config.yaml
norm: "rmsnorm"
norm_eps: 1e-06
rope_base: 77300.0
qk_norm: true
attn_scale: 0.141
tie_embeddings: false
init_std_o: 0.0
optimizer: "adamw"
batch_tokens: [16384, 32768, 65536]
seq_len: 512
steps: 5770
Each number is 128 + 24 x the weight over its row's rms, rounded and kept within 0 to 255. Layers, rows and columns count from 0. The size above them is the row's rms in percent of the matrix's.

# layer 4 attention output (transposed), 256x256, rms 0.0697, rows 30,93-94,157-158,221-222, columns 0-255
size [109 108 122  94 120 124 122]
[[106 114 136  96 104 115 113 109 155 120 116 133 132 104  99 125 130 173 119 111 124 116  95 171 148 135 134 119 142 127 116 145 163 148 132 133 130 142 105 118 166 122 127 139 146 117 145 121 107 132 116 163 127 121 118 187 141  98 148 122 132 136 133 157 106 113 106 105 149 185 113 160 118 136  91 155 156  99 121 119 107 106  84 120 111 128 154 120 151 120  97 160 131 147 125 119 107 138 113 126 110 143 167  96 126 145 130 102  85 106 144 133  89 122  93 122 133 124 100 141 114 128 158  99 122 128 144 113 140 130 180 143 137 114  89 193 124 133 137 134 143 138 147 153 145 119 115 145 158 127  68  82 113 143  73 110  98 118 123 138  96 136 121 131 125 133 150 141 121 155 130 142 109 137 130 134 107 196 132 126 209  92 152 100 180 160 118 110 117 121 150  96 171 103 136 155 123 133 140 125 127 149 113 132 102 156 140 168 145 138 125 175 141 118 125  96  73 103 128  82 127  77 149  92 149 124 135 125 168 177  96 158 172 154  94 137 111 121 134 183 169 149 167 116 108 116 112 118 143 103 171 144 154  96 123 131]
 [115  92 110 110 147 116 162 127 170  70 145 133  92 108 105 139 129 142 102 173 165 158 139 141 138 178 175 168 114 114 138 178 130 139 101 113 109 133 131 146 130 128 139 140 139  81 103 156  95 132 196 139 148 146 130 157 134 156 120 135 110 116 123 107 155 116 144 140 135 117 131 134 129 148 167 120 111 198 137 130 166  55  94 107 159 106 114 151 147  91 149 123 137  99 140 119 107  92 133 145 139 136 154 139 129 129 132 148 143 135 122 145 121 128  94 118 155 109 147 119 148 121 128 150 146 164 151 152  99 110 120 116 168 129 115 105 152 117 162 110 131  97  98  77 155 122  97 168 140 156 127 107 170 137 139 101 131 116 143 121 134 123 114 111 127 135 155 107 139 149  92  89 136 141 120 129 142 107 167 124 171 121  95 111 116 132 134 113 129 126 121 159 134 158 118 117 155 138 146  99  76 127  85 121 118 119 126 112 128 136 126  81 204 141 153 149 162 114 114 148 136 110 126  86 122  96 122  99 142 169 182 115 124 147 173 166  98  88 139 112 120 118 127 160 136 127 139 108  88  94 104 138 122 154 132 163]
 [148 136 140 159 111  85 136 152 134 172 103 121 112 143  89  91 154 156  79 139 149 112 163 166 131 159 146 119 100 131 102 180 170 134 154  71 166 152 128 162 146 128 132 139 128 132 114 150 115 131 119 128 130 106 141 159 129 136 124 129 104 115 127 130 179 176 115 154 154 108 157 157 145  81 105 133 135 150  99 126 159  92 114 154 136 139  91 131 145  60 118 140 143 135 127 145 122 140 113 157 111 121 173 145 137 148 115 130 110 143 139 136  81 142 126 117 134 151 144 119 124 150 137 193 131 168 110 122 159 139 114 142 141 129 101  98 137 136 162 133 109 115 130 144 133 144  74 128 106  97 147 153 125 135 114  74 119 151 116 132 149 119 113 122 159 121 127  95 115 152 124 103 118 164  78 131 141 144 136 111 146  91  89 134 119 153  98 126 124  84 131 148 165 118 137 146  81 114 115 157 128 152 103 131  90  95  60  76 110 123 104 127 160 112 117 128 151 110 118 103 159 147 125 126  92 145 170 149 118 187 132 123 129 115 145 152 108 104 110 135 130  76 145 154 148 133 105 123 128 101 149 156 164 167 104 138]
 [142  95 101 147 145 127 100 106 140 124 132 126 126 147 169 117 125  95 133 129 180 135 150 178 137 128 124 146 196  87 156 130 139 141  78 143 111 164 129 164 120 111 128 157 129 130 161 111 132 162 168 117 158 106 129 159 124 123 108 132 159 123 157 164 126 166 150 109 172 116 173 149 119  81 129 151 103 124 139 113 131  84 144 120 125 124 125 105 164 118 143 136 116 130 115 111 101 131 118 130 151 102 166 134 130 120 134  51  77 105 143 164 128 118 109 132 131 103  97 124 131 156 138 110 100 111 145 149 105 136 140 115 121 116 146 131 138  62 145 130 100 182 156  93 145 140 120 140 153 139 130  97 127 140 143 156 110 160 176 113 135 119 115 120 140 126 158 162 140 152 124 137 122 122 116 127 176 148 158 133 160 113 136  87 140 120  90 133 108 108 129 161 153 159 142 116 116 121 151 125 107 112 117 122 101 130  94 157  97 118 126 127 182 123 153 161 101 142 130 115 188  92 124 111 125 114 145 156 143 170 119 133 149 130 176 136 104 128 109  98 108 125 146 135 177 108 126  68  92  87  98 125 127 178 166 140]
 [ 97 131 107 136 136  89 138 138 156 149 141 118  65 127 138 127 140 134  78 108 157 150 127 175 144 120 124 129 155  90 154 142 110 143 140 154  86  95  87 114 177 131 127 164 140  94 134 127 120 163 130 151 119 147 103 217 150 113 162 132 135 120 143 102 141 117 136  94 148 140 146 158 155 119 104 139 114  85 130 149 122 107 112 114  88 144 103 117 151  97 123 122 137 105 130 126 122 144 108 156 134 164 173 125 112 140 116  65 129 126 152 151  90  70 130 137  96 132 112 126 175 130 152 120 112 117 172 110 114 144 123 110 175  92 103 159 117 118 129 136 152 119 118 118 137 111  96 155 113  68 109 158 128 132 117 122 118 150 123 151  97 130 129 145 155 179 125 145 143 155 130  87 101 134 112 130 138 161 138 115 184 131 124  88 159 157 129 111 152 119 140 140 150 119 122 194 141  76 130 135 126 133 104 136 114 134 104 130 119 150 152 156 183 109 141 146  83 101 133 132 121 100 134 127 160 114 155 157 109 193 113 124 163 131 120 143 117 115 126 133 154 140 135 151 149 111 143 112 127 127 115 159 133 128 183 137]
 [106 133 171 108 131  99 141 183 153  91 144 119  83  84 128 161 117 148 108 168 158 143 132 148 107 169 156 135 120 183 120 178 127 146  97 103 113 159 149  90 142 121 110 151 150 115 105 167  84 117 166 112 151 131 139 170 172 142 157 112 126 113 133  84 129 113 131 129 133 111  95 155 167 139 140  91 162 155 121 158 136 101 113 126 163  80 141 131 146 127 128 103 106  83 128 140 153 104 109 149 118 155 134 146 119 141 130 125 172 131 125 129 102 113 134 118 143 106 168 121 163 118 164 147 108 165  99 153 143 113 127 116 154 150  99  88 144 118 133 149 149  86 120  94 160 130 116 156 141 108 135 124 120  97 161 117 122  88 155 167 122 126  98 130 135 121 132  81 106 100  94 111 109 139 129 128 108 111 181 142 161 134  96 130 145 166 166  83 144 133 177  82 142 139 109 162 132 158 147 115 124 160 100 104 138 125 117 107 148 145 123  82 131 103 170 142 129 133 154 136 115 135 129  99 139 124 157 115 177 154 156 133 133 120 169 149 132  98 131 125 100 109 154 121 130 160 147 123 180 106 127 142 112 120 122 146]
 [183  88  98 121  71  74 114 113 135 185 132 155 159 131 116 105 148 154 130 137 155  72 171 164  98 133 140 119 135 160 110 155 152 111 122 144 143 158 139 100 107 113  98  65 153 129 140 116  95 125  91 156 164  99 123 157 122 122 115 113 129 126 115 169 160 154 117 108 129 145 161 165 135 102 113 110 144 104 154 140 133  95 149 161 125 107 108 151 145  70  97 139 127 132 124 109 131 155 115 130 133  85 122 129 160 119 119 129  93 143 129 124 103 143  93 124 113 115 137 110 128 150 119 175 146 143 102 133 155 141 105 114 139 122 143 139 134 128 168 107 107 128 115 145 167 134  74 142 135 133 134 141 113 146 106 100 101 149 110 122 113 123 120 120 152 106 125 123 159 164 165 151 151  89 113 142 131 133 147 139  88 101 105 142 109 152 115 131 137 123 176 134 107 101 154 124 105 171 127 116 119 143  85 144  55 131 108 149 114 111 142 148 163  88  92 121 144 161 115 103 161 154 122 109 104 139 135 124 103 176 136 113  98 138 114 142 155 144 170 144 130 141 153  89  91 120 118 101 152 124 166 175 164 137 105 138]]
# layer 4 attention value, 64x256, rms 0.0722, rows 30, columns 0-255
size [130]
[[185  87 151 163 101 152 132 138 119 113 147 135 121 151 127 138 101 130 166 125 121 116 194  95 128 156 132 129 137 121 143 147 136 120 129 103 201 119 154 118 137 138 137 115  94 148 162 112 136 122 132  63 134  75 123 107 100 126 141 103 141 138 110 120 162 141 112 146 158  63 158 149 125 128 172 154 130 112 125 129 155 147 170 166 136 116 111 125 110 158 133  80 130 126 139 122 164 108 167 106 151 135  95 119 174 112 145 111 147 160 148 101 141 106 170 132 108 146 136 117 100 115 102 168 130 151  79 144 137 122  98 112 128 117 130 101 136 125 128  82  80 138 131 139 121 138 170 130 138 132 140 166 129 141 134 155 125 114 130 110 152 128 151 145 149 111 102 125  94 139 135 147 163 146 152  87 136 117 121 112  43 104  44 122 129 157 116 104 167 118 114 124  93 102 105 106  96 129 106 140 110  78 124 149 124 147 122 128 118 125 124  62 120 154 117 154 147 128 138 147 122 130 111 113 137 129 107 131 105 119 142 107 162 103 123 101 128 165 123 101  90 104 122 170 130 139 142 140 111 126  95 133 159 145 140 130]]